From a checkpoint of a small transformer trained on Wikipedia.
Training: a variant of Adam for these matrices, 613M tokens, 10231 steps.
Each number is 500 + 50 x the weight over its row's rms, rounded and kept within 0 to 999. Layers, rows and columns count from 0. Numbers have three digits each. The size before them is the row's rms in percent of the matrix's.

# up: layer 5 MLP up, 1280x320, rms 0.0627, rows 1261-1279, columns 160-319
# down: layer 5 MLP down (transposed), 1280x320, rms 0.0555, rows 1261-1279, columns 160-319
up1261 102:420478497417520537441565503468445481490535540560441499498468463447519553510407537556529479549458436433449452537578379544540437489467464416485530457485458539519446529440467487523514497485491550479447509562629518524533502535503501486498427479512453502496430541577544514557646402464522515539428489447477510512535546501453580506497575466403454537519523501489576458413427549514455510535486527495513546466373433474468468546512526512553509531383501547519626478475525492505460569438595546
down1261 102:458514631543580545501554527536495510510488587465502418539453422511448574528475516597438522441420472496539501491561466532538435562579494479447505476504542474493547513511521525472582497420415461524477601543499437478518482449483501396501535438537473482426473422532520528448454596527524480498515484445446552424473416532443392501513549587536630556542491405534513398471418453597413401440490487465539508532557528429489579448408490467500486524491560534557451489431508536529480542496523456
up1262 100:487488479533457482446451490430454530592509448489456464556504460471445478455516493518587570583542417494416589544428403499509386481469465578498464432460529547521410531516559486538499461487534517492516434475644433545484521482498611482503522516487423551534437548549598554586491480414610400435499491493495485472450555477550476504400479559474532495516517474677591450399504476508474489528520550472519512492510627547480482549556568513474533501483502554453430471479482565502491463489518473
down1262 100:537411472544563402512540594556489486546547607476494548461506457571497466483537490500534358508435436470509458485518493519463500506558524498505568553482484471457511498506523487520485513548443567466425456483510513551556540530533448390430453497517538494503478447482445368541441551443522491520526601535532498310538540586540463519497499515441550540433576490591557493433508510542504512500508479542457504573506503533551428487558495508520512482498524486361472462481514448498484472433566570
up1263 097:426482442494476451521469362458537476636497422523537412474486509453473467574423507506567464577463568456500466584563422568468458520502431498504427506535463429469525522520581509467484435487505620386562477410531576569518426489514433410474505522299492507465488544490531511524435473593505509565486408556530467496499541549389540526565446513462492513469487518460417457498553461496554443518546454508543565497466562509525440495499464536507509522505580545528481543550519501501474530520581407
down1263 097:556420440503463500508540590574435487483470459532533518434599540472552531460486467469541435486451538488434481416478451479538638517564508451641541436378457519608441503528505516480459516491502459443437525544529452577473465489462560418487521465510514456589439386474477474488519477449485447549470511477460556419575460552540531420501498465482507436513602511507437441492509550529440584446576468572471448506519475513541436537531531543446500525570486511353523420455538308600398581493530611
up1264 107:410647529536469445416601485474512462624618541471568509540543463410520518510492531592509468462468533421489448540534516467412503514524503553451502552506549509486392474557458427514576503495478483511528579489554553526513480427466545517541565480497492569485446513427540539545461498552520543468479495438532526567546489497476576467454534545512521540545452523482599542536485519430474581498400529534551494521521497439570558504473557502441479570534480504561553535541529555482429545530526544
down1264 105:497453452472463465526416498520414543533500425535463449454468438533540489497484554483468510534469506508459504622390554474491571426520578526524512483555528572509507417462545426479480542489468463519475559519493498416445531506508528504537529496469452466437588529481529488458510520548477486497462504500494527580589497399495530476463586578443502606517436522504465555508472492399509519521451503395513503623517454456569438416559549488358494592502545495580599520543492472591538533456494502
up1265 099:470481564506472465511552399476514447528485457436445534559527571533510519574434526470494522506383548543484443494575484479440459474443519493420533406512523587569439464492460651514554486382539473542547461432550477500490540451523467554515579574591574558528472497503580542469534429431523464471539504528482542475464531508466493503550463514545504430475495445547509530513523434528514548598582456551381490569482579562449512502538542478484455492462522497504461544470484490416466426506489514
down1265 100:568585528508469518470496451489497425500439538476486481605415561545469543519577476557462497503536520437541462513473434530495484520499545536525504552611528455481562490548506446503507570527560550563525480467502502411535535495440412462467470506510447452500494458498548543504458491494478408450532521512520501556460488502569513565478508464454636553482524500504418504464516448517533486497376559402550509543509496501585481504504620603510520557470505576445486508627494526620508507467531541
up1266 094:458390520517464492463503553484544403496556488405500495528595616522473506475477573490539562447506511562539518465490408490480485572401565524490516446508476586546514515435504498546499518460527552524442530405554477533457521451495490512490529599477561546564435523440500496621492524548519491547517455528507465509478491422531527502519468501516534553456527568569510517476557553505502561593505604524411456508547526541446556476564526487591508489434527466503505501548457462447465503555445516
down1266 094:541483508516494484519515499519470506519470500430488515442464593553511533422532535452428400559560530523574591426436614465465561561566526498408469625511547553545481550439548388481491465549484427430467629539474534501388477475502520504422506481420529542456467536457571452483436534518506476486505480534506498572540464505516548524436452523457570600507520486406543504580526528517480467563526490564433499514504537620513437450516510498496557494437517490542490441513392348513398512442443572
up1267 086:579571486459532527450475519452480515461571487448488474497490557479485458471499439486504489498451559456478528529469581520430416465533504551538568464514527541534445496523492479574425473519500474501377501545475549479478438534519474405515564472561416528540467510503439474541521581492451492531514421557486483515494474519519512488458458526434542467478401549479477437573616500581488641574496580481466474485480441588551525462562457440426456497474489534548505494492471500409480472526503525
down1267 093:546454483526507502527516542518438458436522483473558514513412533542451438414502445458491512521547553532542422567529455519528512484453478438511551522515455494519564624515531488460488614508484419464534490513519451470428423506482499416470476534556473499560450406531423378467508563454451459482418511489464540549556558409581520558511460433547562380552456547480457572549525522523541462479435463465590498486517424501488542500462471429533423625528560542502489560471419304498540536435517492
up1268 087:450555520472446549452516524482524517610505525395578494489437527380502432403382480561510491492528467528481472509463494484408454579476410478493456488530441472462533431518535485470495539549536520457440501509504429553468550500492587465393493502501466490554553586595538520469561527563530445447578527562531423632495475529477463542460517555516542511535402530523503507505515552470489572476416515550502502533465472493471574507497500410478529491504429474504578613424523495568509465573505523
down1268 091:501478543514527427423459471465537542447419535573481523563540525554509520504519520459592543540484567461576413547582528585541518455402534531517574422518459509588446486485535489522528474446474438483582505445505511449533499524485446431561544487494504548537475453549549516491471517551534496527465510415526548475514540438474537519522538387527529508445542551547532483565541440588517527475490507390456482445503551582540509483495588568480606477588529437512439421514461344480521497491473527
up1269 099:510497417447497466504596459602470445491436544493496449520551518546446576499472516459507579576415481541501417514469543435495548526451428530560477497411472393544474449481518514450532528492470538460515504475466552572421518476481499582502503512434480545600520476553538674492463410490522519452434462555526414540448514527505470586472554444493484502496545529501422497516559494426515521464606446562462559550478481501483491478462483514425490558537528507586461524504421528487530563528511502
down1269 098:572436537536528381450561535469540489440556545504530527563507487539485578509544601497545544455521487519508479566524546505477521506559523462503653474427469543515568498464561460478464532410480566477467570467577494575559585527536522367460426587524547582504534486458432539525557462556494479522522479522461490512586529523458467441450569523436485463496513550531466427531537520567479453468542425452522440464455496562516397561503444488556494562530592514450555537519497443459532449478454446
up1270 088:497489463476553552470471556525539541613487425465550533576468565512457616387525437447543427534530506467485513488533538425525526507504622423464445545425477459573514562448504477499451454523556475477474515515482553555503537475515496486512443628521511477530544518501507556480462512522643421478459366509525509501490517506598548539543463493537506444521440441494472514497531544442437520499416565468434439509552460452446548463466532465370545515406531494536454484428470516471532461463520453
down1270 092:443495536460540553412476494422530504466453518589489454506565517535532463430480478397576499489577497420501464498525528488499603590375517534506596482424426484612449470425588492535517457444508469442486434513517511502504481509506553441465571577432540487458434527462447510493458527539570553512437528518480522452407484499529495526534457459500520417532506437488423519456464545459493538474537615573455518459543459456539472445581553510460483549444422547552436456530449337506527537493496487
up1271 107:439563521550481419496522409460527456511441500493537506565415561520449570569531505435487478486509455517472525566454505591533543502519407468497545527518500560512385502488542433509504490520528469535565480512545564536469449565487468522586454447558543610527521441504577556462534343495539423456475554499557513609556472474527494659411405452448491500546483455467520490478435577493597623516450478537453555471499526524536544476407551450515471438545475582460499532554500555379569463504614541
down1271 107:530511502414590436404428594566496522405485520520469493544507443467513452493451559582506495457451485529447473434538432528435499495593485563533627425408457538512574486562571515451427532518524518430469554437453532499589486477498591424487499554505556433578488527527480471564416585503434488483508499493440578485535488584497575482565543494491516456450488529535559503524532474579479504425595493492489469405433505539500430485473404527556468493542498549499518481446449395630445570502489438
up1272 108:480431499538462493529544534500535459441509414426531440529552472590538562495469506457515527575468541457499488481514480574405411430562513516624521503499519583613456503591525519498497557541533587430502556416574509494555552468409582501511489560461522471515510555554528475532513456564483542447548416567489510507539567540478527553457495524504461538481516573623460547501518604457468521621416496456450568469518524541569485519469476514499540514522481517484607444512436539430497498493535473
down1272 102:559556468493527406494557474543413538550551568530472570544413480440531439537526597525509461511430522495506604486478515474560498562469501505469475450467516436430603490476519482516496487365425509539529448568428506556477547477565548460585397508559454480524486486536406424545445451564440514546505561457484541535531496415528497458444467525419547433499448534467523462511558500415522479497513467540510487548421516448424492511455548564543507520518555488453594495526563581524456538506498451
up1273 100:485501518499392512468516455488490501528509467499504475509614570441524478534593533542494499454454508540467440595498556482475484403512413520612507512575480487493514536473582509472526539485550443456490494394556532496504484484476594560607635586568561573346483544521583465535525543493534509423527523444563436517424597586508542522447576454535556564566500507584550444505570579529417460516514523432446486465512595530439498456446507544478498488531502531515488552484514541520470518540537511
down1273 102:498500503493571468519463524568474495510446473485524461558495467497477477434417527457489581483498417417477453431500466451568426570410575543512478461460416586503507458568531520494452524394532593481477571461469536564449507556539424514538430488515505454575506453479452490492600498446533537596486530431485545471526479410576485551414484494503573415537502536479452456371590460601608598526479514543488523503513486532461560463555521450465421501499486406486419454506565370548566447539582453
up1274 097:550581523592501598562548465546495501491529558414543495530506451590539461437514580429471477422486525516511474526504557485511393414453517533471473454444478439596528409495539508404498520529507498605532490447513537564519487590466464517560492563447526494526509518489458563563569509522573468440448397469429505523420465546545433513452609516468479412474644522546448480466500504481425611575475552570523492514491490523473533511477578543497455573558641590482478495546524556459519554485512545
down1274 098:582377537603491419502566473564466523418450574440547478470473528438501517528517453508465470435526449443521469497475429444479470503478523525501536505475513533521479567509512467490489490413481527451442541510522485521558561535496533370497451385517531497489510370397510459578441627476551430568529536468582475276501506452537508607473579479464487396611481449518444465509537490603425577446586431506388458502536558493510546436587398537503481479615554540501418481558467421467479531488567465
up1275 090:441403495469524418566445398508534562531394526484582429538512446564556511537512487536498598552444434432570563497438486444463511572382444526493488467573503575528537531555467550505530474516484512554557583528509454446391493502441439437442440490383521530530553477538463557513453551585472583480503424517594486544500420443530465521449532567505500426455533617636531511545604600431503497557455559570557494505544496501604529564412517455451460405526458541487507559513556527515554505536522554
down1275 092:443524575507558409425494593489458492487480464561487540399462447386479629550522438442534491371519529457485409461527541496492511576594420557468447461545499477559493584482465448468473423476433528459470503569524454567405323437493435570548529431441505533482518493523399502460511595485521425449512586575440504464580494482507502533484550462439528552478560568424454376504553491529452441428550484566415471496482466439391465470450466466476493490568469583438561504538458432542630481519477429
up1276 098:466569450492530507501525604486423522499447439466502469515564567479505535449472483463586541455474447572533585430476553469495470510419568579480482477468613473590509506464512485519482549591537588507471493429514451511511517527466401460591456444541510491546524504519539579503535447531586481540535394499491395618522436470551436566500472506515583531515568553527453506494539489460498520475484476563518518499581547463490364532533541425469551449455530433527504525406486509431543612579520519
down1276 100:460541482533512549482371476463531615526441429579412489425577455436478482571411500465532481430443562370480503528514608560519522529473510529532515485592544505581524486405524493458512516420407494536451538488502545550543470463487563532499521517428491495532521449516576470501424479500456542490422471481562489463473530485497426534414470615466494584436562474497501543568455521439436574520490589455436579597495493575386514509574534538487501519438478437553513488480417394458535556540414530
up1277 096:443523496442430451479508606427531462548559550501538467505519441517564495576445505513514517469481561532513524556505497520475551427556488510564461500489439486534568417536532557598504526408495534450482457451562516461436572572503482500527528593500459437491493461511521564561457457527528398414477468512590479540469523474640506574552417514577538436449458446456551529479497598462475556512540466553522549440487543405492644485501497533468460490550516517469447492397575496479467441465560454
down1277 097:597571484596572480439499539483560408480450405549470416427458456514517474510525475457531541367546488478430508555531473513545436457508523564575478497444438449449473510455548499503461512534545506485515494509583507564472603429540437487483388420428497538587417512511468478569478406580515525578552436470455536457414529490573503602484448501475595517491522517345477519540532593569535449540473358454442545426540476402515620445522438449440544461550435493445491519443497483551417471475485529
up1278 093:521623424595487504468445391477469420403465492453472563520518435442478522617512565499537438529538444539454439456498492492516536564436555502536418463465516458533488574467475525554581538496442483501443546483545458558547417481494483560535474438501485480457471490453567486505556514508495524498477413461543433590423487488585524514470621453575623422544531550501453533560527499583538528525530603555453514541495506492475438474420589483451445486433544513501533498412453490491536363486595528
down1278 094:520376487486467472518506524530521455546530557474544374537532470522519554425444451391507534425437450485554515416464528518586501506517481461566532500467457534524463437455511474543465564431442627437415515473519521537518521491484517426483483434586480543556412515440423475554459425483500494381450553488438488339516502506529485536521472523446454489514534444550439435555536520576448540457468474569522426411551463470495500506608490531527574430572523450428518483550485312493496555559529460
up1279 089:461508550487493579468491507499499523536513525496553461507480514420444479392511473477513514520476504588491381657499435551504512522395468452479530467532485427462532523563501405607544512511460488570547536501588457571483506478555501427486378615492510513524582456551472492591522468456512536453465518505515503522477588501445483579490408463450567532477470467551436491462473502470528620460576483418438460523454513504554530480492469503545587502539532562470544594426524495488541448449584476
down1279 092:521502470478542470460450575544510480579471452535566504569495530470536444578476433546507510588529598465542453511561469498495570543520537519473561413483557459487546604510490570457543437486541473518566419496520533479543463483519480517504477484552483475540554461555467512472544482567504414566523428454482556444470450552419462464559556505553550585390452520454484484565429529504499409444403567493493542504434545524532524531432567553432529492469553544524517560548446410510528472517441522